Weights of a small transformer language model.
Size: 3 heads of 64, vocabulary 512, 15M parameters.
Each number is 128 + 32 x the weight over its row's rms, rounded and kept within 0 to 255. Layers, rows and columns count from 0. Numbers have three digits each. The size before them is the row's rms in percent of the matrix's.

# gate: layer 6 MLP gate, 1024x256, rms 0.0496, rows 778-812, columns 0-127
# up: layer 6 MLP up, 1024x256, rms 0.046, rows 778-812, columns 0-127
# down: layer 6 MLP down (transposed), 1024x256, rms 0.0478, rows 778-812, columns 0-127
gate778 094:155127194104181144157129136193155119133141083181134124151158188198137100120137144105112125172121139118035117195088136189145089105106121130120095207142115065090115107088152065094160136157120136172124100064128185140102118087143108160085153088107120122124059108129135128161131120089101149138116112152216137121135090109159063103127139134135138121108085149103130102119161155127117109102143
up778 096:147114102139126133140111090138200097098144128092106096151123110070196116117131080144179131156196102154157147092161156159164128108137087122156171086096046135145108140099155117179033178131153134104168155165138120086075167147150163125116165106079093114153138144129170150128126076111186136158095089078146049115116160170140149112087066096164130083138113064058106150090149083140143119119098
down778 097:199103075145178165147178157159138107128089158140094126103111112097145109054129160124195144147082102168171146149119086078119105139173087092183139083116151170117094126095143141172088152088094114175149114165138095110095142171071129152197081152098187159118163171155145125112165114139118130141132094056053091171120123190106161067134141132106146139185170133121099170194184128153120121172089
gate779 100:122145104123119179113122124124141149112166102160137126085134100096146163124230133131099161153107106106116154198109099097122092152146094147156137082113095096133082179143170136165131115105179103149105113120116143105110128149149172145081123141064127170167075088155070141105112177185117181142139174101044137158095128174150081147190134125117174129099114121151123120102107118090100102140095
up779 105:132196159103086155117125133106120148107192166122093134103137082101128069112107121109090153179126126072172079082129185123116141107132125141166088106106145114096080118108195114174161100056169151120142107214157137156151098112158102094103132146136103166089143103114112121136094141085134017114179141182148084115145137132103116082101156145166127155109113145182181153118164144120139158130137
down779 102:159159103166107153144112107086141148055149188161152144137139100149090100182145141201118220166099131134153055095201150168134174128119127135153081153154186143146159126090159129152143137152088145166133129151138124132109134082122121094090150162077122159120110130133072142110160100071141100113137103078143194091136088085136102104094109123135139096092176169127099142137120158144098133158109
gate780 104:166132104137182144161085063087092074096119138091086110153159141077130168120114118122127095180154123108117147109126125102189158174125123088062102085165138098125096124111133122158133151182148096147092122177159180097162127168110123119101113147122108081087164127207108187167146120186091104075167180141076156155144126123070043093117084152126065125140106159137138097052119138084112132132117
up780 104:117091150067126133130156106130105177108134144091077121120151112129159112151121183114129102184149147119168153058088148133111087161117119097183159155165132076103115184149131096168168058136160130134086158157129125135155145130152100078183088094163165087160136149113181114142063116166135108167142140095135181157151118153161135116179068143129098171138137099136130110126164107083167114111112
down780 102:133153087172130106116106096150122156052128153170126143124108137094120132112139138081114075142203190081117196079124129177122110148089110161122158111117137103100086115143136140158115151067191111182142084150140134153162121096132146116154090154130114122114146102083131188117105086151150107091089111137153119160148105152120069133129120146161107142086120184145127108096084101063112160061119
gate781 094:065107087159099188183139116121084146144124117083102164123135099167109152128143144183116116078136095127092095089078119138127117136129117072113100124071177062128120213127141142125110035112122099112131147123125152114097118102134152143153091088064122208161074196090073165135135100155178161140117144183134144171134096108124098132131120085219160093113111101134132117096052118119086141165123
up781 088:139199143099097109121061208101146186139118127162079118104103090094119096104072101137164122150169113122117255154148140093139123153127119177108152104145126112141143159152158148128182163196079129177139120158120092102159118188121156115171117098189103138112115095174166145151127138107115122113100146143137103148092050061143125093119177157152155096181133112096086123120220161107121093146127
down781 084:100077051108121145134159097135093119164110102134124161158116072133116122139116112160128141111156146108172123093057128138114103126131130037149079145089193067110144162113098172105147100117154083077137130117102166148088142083145114156106109111046107177131059210059081113138129119157150175148115139118167152129112119106118093153196108125209147104125155103128141104146100121126104133138105
gate782 107:165152185107086121146186072059163111090161150185158170084133183117185133120207093132130158100151082131071123125079183173087130115159163132123134165126074140108128091132189112174179083165104157120163127144111111135118152139146091130140103115177174121132119209107112128179120167100104124121146188089126082083110140052222170074174159126149089138172117167128131179117180144135117116202169
up782 103:106138140137131081093117145117145135120103157086122170113125112137162076117061171144060176102144139121103077134113127192106084143178104131100085103155116144153140109101170110107103119087116172131140145034075158131163170131119178094109106106129156135148175136148060139125128125106192126127162147150079103084200087145167134154145199166088096127099115106136121179149157153129150147170122
down782 100:116186113163158108122154107131180146118122169081158116076158182196146113095132092208113079120173108155092129126116115167082143085137095136120121140138136109073173148133132116184113107142147146126109105107134110137098142072185144117094094078132104065162107163083113190095187131092123136140091150110172102172182147133114119125129166117097128132184036107148076111212128122098055115160139
gate783 094:117151148156126168129148172142076181103145108114129140110166142086145175096122116154135125157155072120118000141102161185092138135105138149159144130116165138166113180143124094104133129151090112082091129125120088135132124166130153162125131113113152147144094092080140172140165112094110162093107102114165103147158111168146184114145094154160151135119128146150096130080165068180115113131062
up783 104:113147168143103081142151117126149143123140163110150161132108142173091108141068154129127145145164086157093160136153143146091133119182163099111097156192069159185161126170141153168211123097138113098162082149112160131180161056142175122035161174140120095210156125105105134168169113173105067121176093131134078080094178125130197163131091118085215189087107101114083122149050116115150154072138
down783 107:115148108125101128177124078105194144124175155081146103130109101246103128144106152134180155149106149210080106094149124120123131109158131096121086075082082137148119131124097162211188171129154128118122101097145115104151157068184108119092171142131118144101111115117102128103125144173070102144116138146135097084177133172097169172131117122090207095151123093127090082091166073114080133122097
gate784 094:147145118084103104130063128102148185124082117097121117127175134132168109117118137180118094080095136137109190127091134117165088183100178141135200090193179086141161108125102134149103107068174089145121185075080126129115073119092160192111137102148125105152116115186180086133134132163120142092125109124142174152084199123142090153147135108082120153158061140096109108116079152142145139141068
up784 089:087096118111113107200140085125135122125043092113113166186155105089122159130113115156163132108100102117121160178165066120086125146146164075121153141145174081143093109133106141093203087136172114121178135134090178147102105150084119156139169166066141113154110139116109143147093085107107153115128185083140152095129104138130093087099109151121093134159103162154132138190156093070147137128169
down784 089:156097103110118069076143146111081136122202111167148168122140192082127159110060110107118146170044157124152178154105140113149141101087147154196125145087106123174103118134111066155120131117124131165084142141140072112152133124145137158205158086135077152124133104136135157106094037040154169100157087127132084164084132082083133170147079134138114090110155141143180144135111158151120148081117
gate785 104:123175114101177131181138104197148143126124068185094139158184152104171132110118137070133142078174113212184122090150156214120160130140129113090137119116128133174107106143135065096125138152168133126091144143129124103084159141064104158083128109136115131140060114136154102108156156136081166155200106147168148076164108113093118150085045150207153103160158094131137203111100144121140103132140
up785 101:152107130119093085163125155120150145106140130149138174154134114173124126127206094100069117115132146055190128128145131155140081127104169179153107102135102069109127127177125180173158133157166177139106172182153122215128120087135129150121126142073158090146113077108159112149098123156115143071170134141196122096105106138097114183132096051108172118149074101082108115136137185145126140075161
down785 102:112147069079096090122108104186147138100146143137119153139114174192090175153114127119125137121113147097178120088180114148164160094097099135174142092148153137091082108161119181139099130087173124085112178167122124181126133116139177098148191112118162175138148162130153148110126068182126128112162104156077167073103098131169170167117107097058121153114142117167159171152132138199107145095093
gate786 099:091104123129133142129077152101082139149169150150130189087146174103184141170158168173049167131113133143203110086141126159068105141131091065099127155122159101143138076073149169139164066164145150096124115185112182176118087113079118091160101158182144126101095095166131113122140175140147146130101121167137063105132195130078119111160108118120160098096127127159106095142136162064100121121122
up786 103:114122136202223122142122166131140159116152075158152157147102139096192126095087129082078075044125114128120065140102098116147067139118127137137140094129105119151136167153117159126112096079120169175127180161105088170095149096126099193126156088130104074165176110131146126151154116186129152134196152159064098171107182086150170105082101106159088145160173141087129116110182166152075101117138
down786 103:139163133148190127149121173159063093111137072152103090134114113106131085118158134108081100115128143092199139107155130141150086107145137130099152120075092111182113038057147110135117108100112175139154120116103087144116147108135089080172146124178190095191135136163111143142132185191133160211138171099165153120150101109071122174116079135177165136080175123119078136105113189138153129138115
gate787 098:084144050103096100113179158117194084149187112065170133101139139121129178123096181127149113140119143139127111117086144076114098102116118160143115101144114130189129129163100147132130156124177139078119104108136092109148107088124094101084136131130145132127131065119159121125078117200110074105120121165138120105144076133084135111160153137152168173121132080111130069136136128131158161098083
up787 098:137133116160180128071144096087185096120097099116157146118091143123126081161133193065100146081013134164129139093149148140196144082084142119170182121126176115131120117166158156154085112201085144182104090150090089203120125106095148142126108150098164094125105116178135115182185117121141148157106125135109086142075135139167134187162122151156151114104076198149111083113099172110126199180164
down787 098:140143192129124156148126100138131155098105147151146122124141119148113157105148154127172146152089104130126077036131124121182075104139130173126117120118130136100082128123112136173103082154117110141093100127145152125201147120061119168093194114152142104130087121122069137120130110058107109124126139063137093096121173097123134147154125117105059142201135142162129090184086173150131120130102
gate788 102:114145150136178129131185109119161148136088123125148127121119120073140126147104169157063157159151095113171069130168132132178108112152148129092129131158145074143054162107184131096153165108138182149119089083067144160154137130180103142132069065118191140155046138083165083126116138128078091146148175163142151129153167146159117145108153146134120095117124156190157128197120147108127121098086
up788 093:146069135114120161139097151138126134136140116139143205165129114150105073153170117119247092124098094112093175113103101208121091188152081168143160159140109098129133202085108201106140111145147118161137110144185121074120089099182131143125111154121138087058124134190108104135143133092140130129075108065120156110138096092093131115091124186139173114118128147161146134054147176140135179153095
down788 087:107112103097134097120124112100187137097131119057160154102135109118132137144137140125098159096109133117135082141078118122130107144106164107078097102183114102119084147130156061089181170182162152070104073133071176168132145159222110131125091098168163148142084125084179102106126092168126128155148120149119073155178123122127148200181137185139116116116111147128108114210127129100158140127117
gate789 102:142170159179154152150106100174172127165146135144176107079135080150175167076130157128060098139170163176127178091169135048130084153124100123114119115120134109097121108191128115129152110104118140095079096101132123132096119101117188130151143056140104099144185136087103133159211115155116132051171169149103118153102090046139151140093105115137166131144108075096118149097121148082161111115167
up789 104:142108165110223123096173146085185170069108159167142132179160108126147130101139121060110119049142075123160141092131092126165165150170100099164110116159141122116131121169156153100090136102057143146111142164146088148102086136104126105165094131175120144139154177089155209064130124099066164165113102141162078171192153197119113166133141133153163078134117077124075172122121179134112158133164
down789 110:134158124139149132093150145159104179061100169179120174148082169127103159146065138063091146136198094077140150138118133142070192111113085133110126120129114121057149100201146138113121172154118083138102178139129114140177131070158162115182125127173066170125153134048095192137133157135127150155111114128095117132143145105132143163117173156116112113180103172116113114118089146146114171137149
gate790 085:108151112121146115114123109130155173099117140068151124137127090199130085155149173088132115066137131118185178136103069145144100144073131129127126120144133153140123150143133151164124193154099176114118191076067148107105147149119136136047068145089121145181083162186118145155133085168118159125128129118123158091081133103094149125083032123163128111094107128116156167123083163134183189181109
up790 090:087104150090170182092084100130175117148141136130101104194157148164102145098164113097132098152127131134119131092179071180169169142101130184207184142143124096164165098137122138137086121135151172156129031117113185120147121143077136129100064142108086175118097158125152138130087148119131164154154137121167095193146213093076079139118089136171150175043121139159174110135109149127127125116173
down790 084:108111107111085114150167191079130106135122123145148171088087161057140181131093110137096128081110160153098102174108177067132094109130135118107114132125142156084085112126121109096102120133090112082105128153154115137160132149147130122175148147173149086117169039078104165109098093108125147140056176132065105099134067112150166107157160093089114145184084134033064147109186153127079124070089
gate791 104:114161096147142134157152120096108114078064104110140104061119117160157125108127092170147100149183160128213109097158180085114082101090136150065067040148064136149092155142156088124140126156144152158250107165192152104132105095121115139143164090085127140094161183075155129090104107079110109124155152184096113100086152115117129137112138171165110190138122121113092120124109161149150110149126
up791 106:156112085097151141124106174137107141111080130129159119127134183058175144165084155186101127143119103138074095151084124174173180128210191060125135108135172096113134193144066100136167138098176144099088162142155169121037124077105152100158110108121127136111106130161084132110168139159150116187057135101097161110129144157111157083109113073102154112137112152172116098160113141160075127074137
down791 106:166158145125145119134111118092079132197168189106069107179177113053151168165164156183116115068116131140090148170167080171052145151193184128165176140181185100121134151103103115110181129105120103145106130135103132146080112122148192137145093091163148186115146102134126168172167146080146115174089111102138113121111120123143163093105132079107142102138112131150188095180146162133127131116129
gate792 099:138046111145074123145133125083191129128142133137156122147137093129092166114124124115095104136079177132153139147066178130095150107148137135110165102124131141150145149120112099115193140136124141147141097157187182105098058143164146168114121139135090153079127105132114111123130177177117095076114128128071156150093159090130201109106144159184150096148116131102125183096164130153131164095129
up792 092:184119120127115146085126127149112124116122111168106171139116090070076103149155093143097110162129170096124123161199115071135144151113127141149078173133126120133050147115137094074116185111025129181070177137174150169060164122088119123047135133094086130151130122170128116080152072142084117140158094139136139098172163157129156214142118158116141144075153072169151125154125143093104133082129
down792 097:108107126177135133124090102094115136113102159203132136115135098122121152114103087130115189104152162119138102102138148063086190149101089146101123168165159162115088081108153075107154092125096105137128177143133153111098038204165117148114120118159128115110069118172088128109128141116174061136152174120144072167100159100169142101113159120073139079121098148085121101123154112088075147075168
gate793 101:090167145113129160140149141106152148115112113187151152160098154128118156108148092115136125093157154120144083136126122090136154099107126177130141133087083133131110145205103116133170092114144141205108111119140136124126040124126063100072110187147091158166183158071144166147161103105164187113070179180157132176176127176147080108131107172094192115144118085092117116122079129106141148142088
up793 099:074124146111107135131117124173083164132071132135127151135174133105082131141197125133112108141145153084161141091115153098179113153119097133125181098111156136078149114183097150111088135170156111161158109202149218100119143159148163080138183132118141079100137126126157130110097108131050167105117084080108142150131079145189143155059062077164038141149215150106099152131144094189097102096054
down793 101:121166138136089141108126062159182086113154124160178155116098165165059063122179065127169128109120100099148084147195164115135129140095154146100138145045141161145165139141054128073109148172118150128158142197151135219144095094113109102088175134128078129122164112118130108117169119088080135127110108180074079177135134142140085130074112125141175157095190095167140128072099117084130170177106
gate794 107:154075117115061120057096122127183124063108098175089195132131160126148062171123168128084107135077114146141151094108132142134090105145157140147111127093135148100178092179105159110163151127118135159080118129118134131113071117147130153192090126147130170112064115100103150140139170129137142189104136127099141123125130135140111094153095140146116067166164163184127053148121112151185152161100
up794 108:145106086114122105185164104187163155119129140123100092135059147094066078129095127130157151134110110097152127082118119112126128161118141096107146123135098133099175182111155109150130135083095131128148104074108126141111109135120122156089120167172162131102117207146129132112124109146122117191113098112103107231143130226104095156143097149146109167141081105121181115166180160096208082115136
down794 111:092107152108133116156100123124078126150135130084156147137111122168060149170126103157112062060106131148119158100154170170105109188109154115099144124163088094101103138089105113162145217129098124127112107125139209111130083106116110125071061162126152179119127179159158108098121070124104114187091099138114074105091149145154084143141144124106134101138072138102131076166143196066165135136172
gate795 111:155165126141093183147122025098128109099162125111140139171134066193127133092123119083081169087111162117191109119178151114107117161099117075164116130185193175169085108133170143151077093128152173186074124170126096173102130177170107140142154100146143124099144160080154159152200107133150141134045127118112133090109138115160143163181130132138174131137075101172163063109158182132137133093093
up795 116:127130141150114133104153085172115139138212047150156097138127098093094147077106139117098138093139128150123120136145151098133078105118121089144098148148148152129142077185119121161058173098134082207081124155149115139148143128134105126137119163118077168178143068106171062096123133090172188165094146139186158061126110136109161150133092115172184192144108145080124049135084145171159075086081
down795 118:188101124165122143078106099176210132093124050158115158113116127110086103119111101128105212164132102146119174126115093134147128139155193121167099086112173129095125111100155155156085164161185122169094095120118130135113139135111090116130110155127129126129104126131156072097104129138153159171148161137144126108136110133101151125151123108108148146174146169168135096140149169149092102024112
gate796 101:146087128101144157106157169083057119143157137106092165140129113079133183168143116169135099098086092045162097102090157125125121151145105115128106124156223108148101101133156151154157087047149156145135147098151135093117129080117119154131112135180153115086134136129144134145115138147101123172094076164100085130127072122094173083157136101087145124117147187073111115119121080076143144114083
up796 113:134114116134184127080175125085120138161053097093094110142123100174139157097074133126116087146163192111142137092151113120182140103149146131137138109159092146057119133154085087166141134180121145135093107145114149181181187154153134110176113089135066137084093164078123093109179154166189170172140173123141073156096103124154088150119168138018106133142105115107149075118129109117103103156108
down796 107:092136153112123200107150076127089147092118143159142105093204094162093156103053139157118121069142173145161142095206156179107136132189076180152088085150138142124146162140081094157128103139102152152065088180101174129147092125129110123173135089101090068115181180064105139131146168108095096173104165135157133106161150109122108086135199048141184082140141141110129153110123091134104095125106
gate797 102:128111138155151148110098090154180092144179129131053158084113122086115133128085154149185113173147116119171111128121171167100147101160167087073101122108101132098139067118067107133093096067170132084068107087207056082130112112129082200089159144102087150112139052142152125139057160113134116169079112156154142118048140126097118140131103111083131102142109173113121147153185158169180145113135
up797 101:143186113163114149063062174096143049103162077115101185124125145169165085093109130091141080149163116094132097135108093126182123131114162104186097151168156095122106118085119156146128135110089178124154095138137144127117135121069145099147067079133101090171151110204076088152095169140104212082129067172132139114095089165186123151130104091175108130139147151077140130168142100100155169134092
down797 093:095111170109150102063145087092114205041147143203151142104144175149142130150141133149101214094173172157143188070146116128101159185163069145169145169133157099110135179114128119124103115174077142138169137130072173179136115159088157118109082144152140109118121193128178163113136109154157128182111156114110168170080077094143159124096131139098127140145143102133078178134102151121113153077145
gate798 095:136119110184171177072092116151102159170170166111098145177133129177164101206114107144084168095163155126098073148159154138103116056094076167125096094123112107140173124158127107142138070093105153155151171117210142120107125137126134078139135150187123070086131044167147121109106129148117080132148062149164105149084096123103127088160211114122148167139117065141155133056164090166112078145126
up798 095:138068192145097155153170113134116156141202136167115138162077143101118109165143154111086140203131113119143129113129141145125156143109078112164114176156090137124117073125135131092173107129097096123107141167116119116181082191163089142105232192111142112119102115158133170122108124082143214143138094116126096137186137144085159156145119125142117079171102090093134154132117220102077112113096
down798 097:155148102153157198115105133126132155111093154110084131173127158147144069112070169124072149085154161173070141174170114162129134119096103163138116145122149051126126094143153085162128091144110160154114108095154141169125100113143167105131160101158126143162107093154099129056139167163110132127167090096110098159111143088138162084131165071176191167134179103136115150055160160183098100112182
gate799 099:102118064178160150181103124145104087115097207151060137054148143132153100128150157109139073117159155206152124120117217139143112137117095091096116124123106096188106124087082130116145067118099143158184165153108161115162077123129151100092100138141149063122092093147133155083084131176137150207081166168092147106174106134124146121113078082139132062093118163103093122086166108138092097148115
up799 098:124139122154080098082109180113151160138063190119132163176143185078139114151162152103143204075088115148117085111174126144119150154095141079100116190109098104149188116182177110151173096108113157137121115118105170123095132111102111095099156144202089141163181113099141175153132130129128127108138128092135113066114116101161123145136105099103110130153161107066130183107143138196117145123136
down799 101:113129110076142061100156130172182152182116149107150176128154110113120107084139169143075201089147149136093124116142179141140129109136119070124063150046110150111167123156130115083171128094094107146109112090156139152126150126112157146133169169168097139117138104138055135104168176100160151076170105133180133117092122116200167180159132130119165177104176166109166172116177149174172146060133
gate800 099:191124156057185106204161135130124148144130138099135170154146146146126144127167081079183088099152163116134103157116147160158126104121064148139145124111160120159081122083099125116095159214097167092111131106144142154141119142177144130102147122073133135131099130113155101137143137139115145140122119155123059129142110187107134168155118101158164093132095167201159139108097126070123091119139
up800 102:143096093214138081126186146135099131111097149157137121129115071153062103130138157180136135169201103074147121115180095134160092112146145066102110149152092124158133135057136128140138146168123121135076140144117088127115086146110143102108128149118147176067121155173113155126081129118160214091137127102110147167156129117172111138142127157120165092074135156155151141125107072120112181098083
down800 092:187139152071134073134133118133170134126164118122134112137180106179180113133102180148167100149156128166147111156144126063153183042140164107112184123091163114162105090109115116110121119176145155099119131139157162133156155147141130113141138103090182110119109131074132101145173121175088080165123122130150047089085086145132123161143137125134120133159115186172155127155172178115172093142124
gate801 102:045112104135181114121203106089085117157110162102181076146168120112129104114163169057121094120131148100107081143176161094098151104103053138079154148114129131112112117125133138148098106165140132114127123080115187176161150143136160073157143132158183148112183104114166120151135142132141127155069184125169140172046096142143166111122088191137111120117086144129149088125142133118142196027144
up801 099:043067144113111131128115189160124152135114124123085124133133121114160098142115099168096105140105124089127140131160143087122155195133104142120119168199116088138137117064127056169048110107113115094170104108147135049120146156140164053094108161143115112161126060141111103089147085112121118111124142151186156136158163053181181119109144154135122133090109106129130212170124122096165080109149
down801 100:150165152159096145098140154121114116106095113141102202148098123099084170151148083181105097144116158169160208162135115134077184176172191117099130121104107109098108130117110109144113131132091105121090142195105081120106147085146089159081138120106157063153136126188135180132120147106118141125139121111131200130163180033128087144149099093112136131136096074105106192146150133125120166164120
gate802 101:173134134087079125108097097094143085114168133141096162059126134134183142119181138161075155105133108121129124140144122199158168155159168083142137166108091203140135125104072096101116118085128126105145209190127109076149113123188136190092106173133174109128115097130085170138163150177183106123210096201148092131147075188111142136093133115125130112139166111166154103076090111098159129115103
up802 103:090174120049112077151103131140111085166166134112133119149100097176069108178102172073121184167107173076146178118058157105093132125068118146149083094128098094131125115134156091142094186098132067121093135126111136104114142161103123092109088156195166161168139040156178151144156094144120110103191138110129100168087128100111153112140173093065166145104075125149062073112126094110160165110120
down802 099:073220126036106184101122122095127123139162123166080144091150171173126128117135145125115166081131132143157113135126112162097085149161132088095108168164138135102104056135088125106040154128087172128144197151119116109145111118155148081149189134100106076145154144128137141119143141154147183127148178176145097137158116103150115132093175117157154140125110097086084118180153128099105122124073
gate803 097:125119109148126124147118113080103156104121107132155173118138126127086147115180190099116146089124131121126115148183149120115147081114160092099099175169130152072132176136117073125114131135146192169058105064127164144112135195110114098115125068092176108159127069106088162129088083124124173142080121155087165183149106134092146068120187120194117127192112137131096135145080164121139037177123
up803 096:162084119186043115140151137104103116157101097166119150074153069116198129062091086183143116132124092113162047105103144117101154081114074125075131108111126135145137159156126109127111108130109204149141186152106082097157069119113076211122117103171100161170100053161093150157107105126152065157144196117104064119134113110103134126113164163109137128141116090125120140139165123178113178162131
down803 099:110157127094120188162129163134170122156123116108083090166108177102140115054063133112105137144103155178189116110128109142120107102149123179160182089095124168107180145164133109135126139084175183141127152152141118150132175153117161175129119101156121132083097179122154072117207112093134142176153142204093099103109185131152071127130124144098114058214137113160190153093161116111101199137143
gate804 099:066123078130124174208140162110099119147076117164147077111148156112158107172132135071107212133113204112182144101116179130150143085117062099149132153123100205123087119076157143147132133114160156161111154177107147173155130152122103115137141044162151132147076164094097092122102117102111131091117191151119119163128145179120104143077121130131081136083130086061115116156144176131106200131074
up804 100:157167123117103134122207125127129138127086116070118087077177116175185167117143077135078159138103203116114134164119108144080167150173149086080109159101165149069129155111121167114114060126111138092113162100100108157158131112130119106156122126165133162152133118153087079124163159150120114136072200135144091111117188115111139100176121159096133150095116078134135121074174128161092126112138
down804 095:122164154133136149139166056131121119165088120109185100117133118127116087115114155181110196107166137176144129109130138081099129106150152137127087107086098133166091146133089142201138119190132103126119155107175129152123171108114093143125143032119115175085151087086132140140164146152150073097138103141138129147192140102054123095132133120108103084114123116050140177180073086159177167088158
gate805 102:090114143064166088114140171112155143193137188132086152118062147140151105121088114051164108135164117064159134097164089121119199120128144114074114149138131115124130095150072163095132077156135140145151136146120159148148083106120151102142149127107112164078053181183097153081132134140137111215121164144093082108122112100143207111179148094117116116134154171111079107160128102113180127077081
up805 109:166138153131097107145126131102168128114099103062077172117096136124166120093153096141109116193130171143115157159105172112108086115060124086153136126088130150078084082231147087171225131129184095140144081136070127141119151087152146137120069130159082102175162116100123115111089104154158162093136111129117152089144115073114109153075108203158144128144106101065120160193149099133208174084110
down805 110:135138071137096153143113092106176097058128176104078102156198169122148174075162125160113191166206128165172137174137192105124113085110077164056112144109174151097111144159105107113136103144173084137102114139086077192127109077178138143045109112132114089150192144099146095150141106129175096180102146140131138129134132116117131164166132139138163125118105120131110113107144097075144155140122
gate806 097:078172170155123147165058119148164131098174118122118140111137132147155117088155089121141096204101106173057076176097146178174146114142141133096083175121136137101144132127125108158148118152122175150102107155147130097130124106140139209129129134117096139102110144121109145097125108164145156111106104173112106131126045188149133190189101139129151133127039104140176162093095163172120133069080
up806 096:129139157065144165202080127167142140200120128108120130117072103108104103170078110120076100120130171170136179143149120130110121170129057117111114227083198142155161157138156127077146066156034178119117104109179128100156112065157094128136101187114070126134126136118140129109116187151149091129164099131102129112125102124163183134103157071171136113128096138158146154125094161153123068124073
down806 093:154182095137097174127124173113127111108109134131137108113127124147152122141146122064120076089115173092077160061151105130192067097111168123160101079110135185138240071143112114168169111132110106128117139112121121115144107140080140103110155150130148150158097152156117116110152166136138090102135145132107167125095125083062096117106072107110131132148100127137155118109113062143110129026125
gate807 090:085116160157136126158166161102156071167071095113138103121119109112132136128069160085138143150137155120156197161094158174146137092156100143117170140134137173093087124201103165165186140080127183168126072132183090156121171139134088139131161133137081102103135171153150119136098186156117119070130102179098145144114128107182113112157101104148074152122179141147187122175157129126153132126096
up807 092:073118119141136159114139178085112122091189188124156104159118125148182186171126130130131079109100115146168186150115123151161108091162158204141118175107126158111156143151110142125133098056109144160128145230179125151154149122158089145128145101158143131140108135105109162057131065057170167116130146121136099170104083120115146140133066116099111101141064120128154123123075195135102061119139
down807 092:153209081081082148171157127180111126147100187121125082149125133151114106109124132129123122167056135159172123169091161144107156118109072157127143142070096123117141160140056094122111141129095149127242155149250077141138088148092145127153169151101120113123126159133090081142069125132078191133159152124127127139145139097110133107245112119158165147059121098154107132101107102100065143115111
gate808 104:055070106111158133116157137138169139195129114097099161092108105166171108151108119113105160090206102096147175141174178101106160154132162114132096117150119168053116146125136120097064147080126166095152099085111157124138100138145072086147147122160128159128078130191138155131091097091056146134147120103222132145117140154122128106125103123099152178093152086120101157045135126114121116204130
up808 098:141122117148126111128104127146118123157125144150159091169152150173137146108077127098163089134146160182100114175149128098145210185150175129160139199118163159166157126156094141071155158164132158116108126121100151143173115175138091067148113137091131177125141130171108057162145091102172047098129096097137142147121129098103054122160113164141119086103116135120102092147146093121130129105122
down808 099:142151169081138054111109144091042166143139140144142146149150088076094170117122076107153104148049205174119099112077127139142082151112116174115120105135102098184175122182132066129187121138096097178109131125106094062138164118122158156075134125145127107092164119122184090135121165109154117124116117185054077126174152127187120121141107095087097082124080175154126123162104164136086151092106
gate809 097:082138141176099109104126140154121078154142116135173122105133108127158097124172137184107135122168116142129115139059216144072076141198123151175110083151098168139080168148120151095098164096139142104158143106105079112178133165194148131130143090120116069147133130156131129104089154105086082166123137157168132106124140145135108164106125226125175214069192109158110136157129129121090105113074
up809 096:080202166148069155149170163199147112171142148187126188123156071156132138118158147116150196085160110138167158091130156106110124168114138094145101130066178159126102167143159113137071108193097160158157155096127104182116130118113150113149135147144116079178108126137155161109102154127155132122156123176162142122095088097158106133122084139106113101110153087117130131163096141116135118123145
down809 096:174142136125154092097117114147176152065139121123093096136150139127141131177127099051103130113125147045143119118150087090214174134135186073110113149139117112201138097112129128125152157155083104122102098126139149101113164180108112094102139146111125139069155117169088103162140109186176145111111167154089115082167107114062117113120118145164140128133112144086180123128132112179185197157166
gate810 104:114174130080139135111133137133138134170141109156139133126132112162116136157084102124121159202116093129095096161109156187098123141092128126124121121120090187071078074134135144123131129233165185152137150106159160124202060080175145113084156150173128159080053109146129072081187136146160124165145123148140133149063091181135120089141152180058129146151110166164069118142161117099194106127120
up810 107:156132064098132173182189132098170136057068168095051164136146146139135127114156186142098116125141111141144179138163132094104169119143113068152115141118115140164159122082096105120138121074058142178141125112130110138115114048094141112129140159170083192143126116091146123129095075143148101122111083124093172090158160083104093144124178118100159147115152143149110117163168155149152113098108
down810 099:173125129184150140115113133160141092077118124137107166097143175146130121178123126125180083154099148178109108122145163134099152162089137143094154123102095154165083110122144129066155148151125133131099166167159110087159152137116104132090141182189138139123083100140089093112148098106214106033074136123173103094075137134117127079156160082103128094183159154151147107166120097081177060146147
gate811 097:178130103183130150105080157147134078109133129097144182142182131070180185084086070150143119121156135125148159138187129152126119144136142143147151175132157163083138139129128138129136132205146095153112111127057129109151107141135096121123094122086113123165131137118133156126092082126034139132080144164165146177132063179184138132127138105194184139113104118109116167126130115139139168132143
up811 104:166123143150128130098155155136143132100159121070119131104100145152137095093106207139115138095107091135152134187154084133134105118138100098120091137116131120104095129074166152240076131139129129143141119124128060155154070159148155090131127083170105088129152110178153136099077174216102140127115166122153098119149134141083097113124163076120144135139130145159141129175150162090180082100142
down811 098:176140119140096091157165086148141160145135147129146136147105161097129125104130127182150099120163084098140129099130115159111132097145093140081108104155117118091152165151134117157095091132130112184092078155175106147145172098143110081171132150129089175095177119154054140028129136157063122111139114082072146147117146117060119135039130109046126107176159150049134124146096090076096155166157
gate812 094:110157150169099080131170132162122142128144076149063145085130077152143119101142119131107133140114161080174093096160183124191127132172113133135119115187146165109144188129178126124120110158121093077094113163103122119166127096147099154150109138126134144139133141168114165103134139124038093110127163168151120135138096123175158073101159153157116109163117144122096185091137158221137145144110
up812 089:070120193140162169094118116091149125090141067121183106129113124176175129100073163117155128134097163113100098137100181087081148130131180081152073110137112094067126145074160183166162139167142154160135206124161127141134114134139131102129110089127134092066174161080130111159145120180100106094183148128130149136144177117101141134129076149146176101149138075134083061143081079137074136124139
down812 100:102138131112083135113158121116095138085131069157088133120076098147144121123148089121093130144128195103155140121166178106125095117155105155145089105155132140136121169174166149133151101118162131107098117167110156118157119051127086118152145126142112136128134128178082169117119096135054109154102144216141074120116170122141120060138130140138112086156152163119121120090171131208120123156161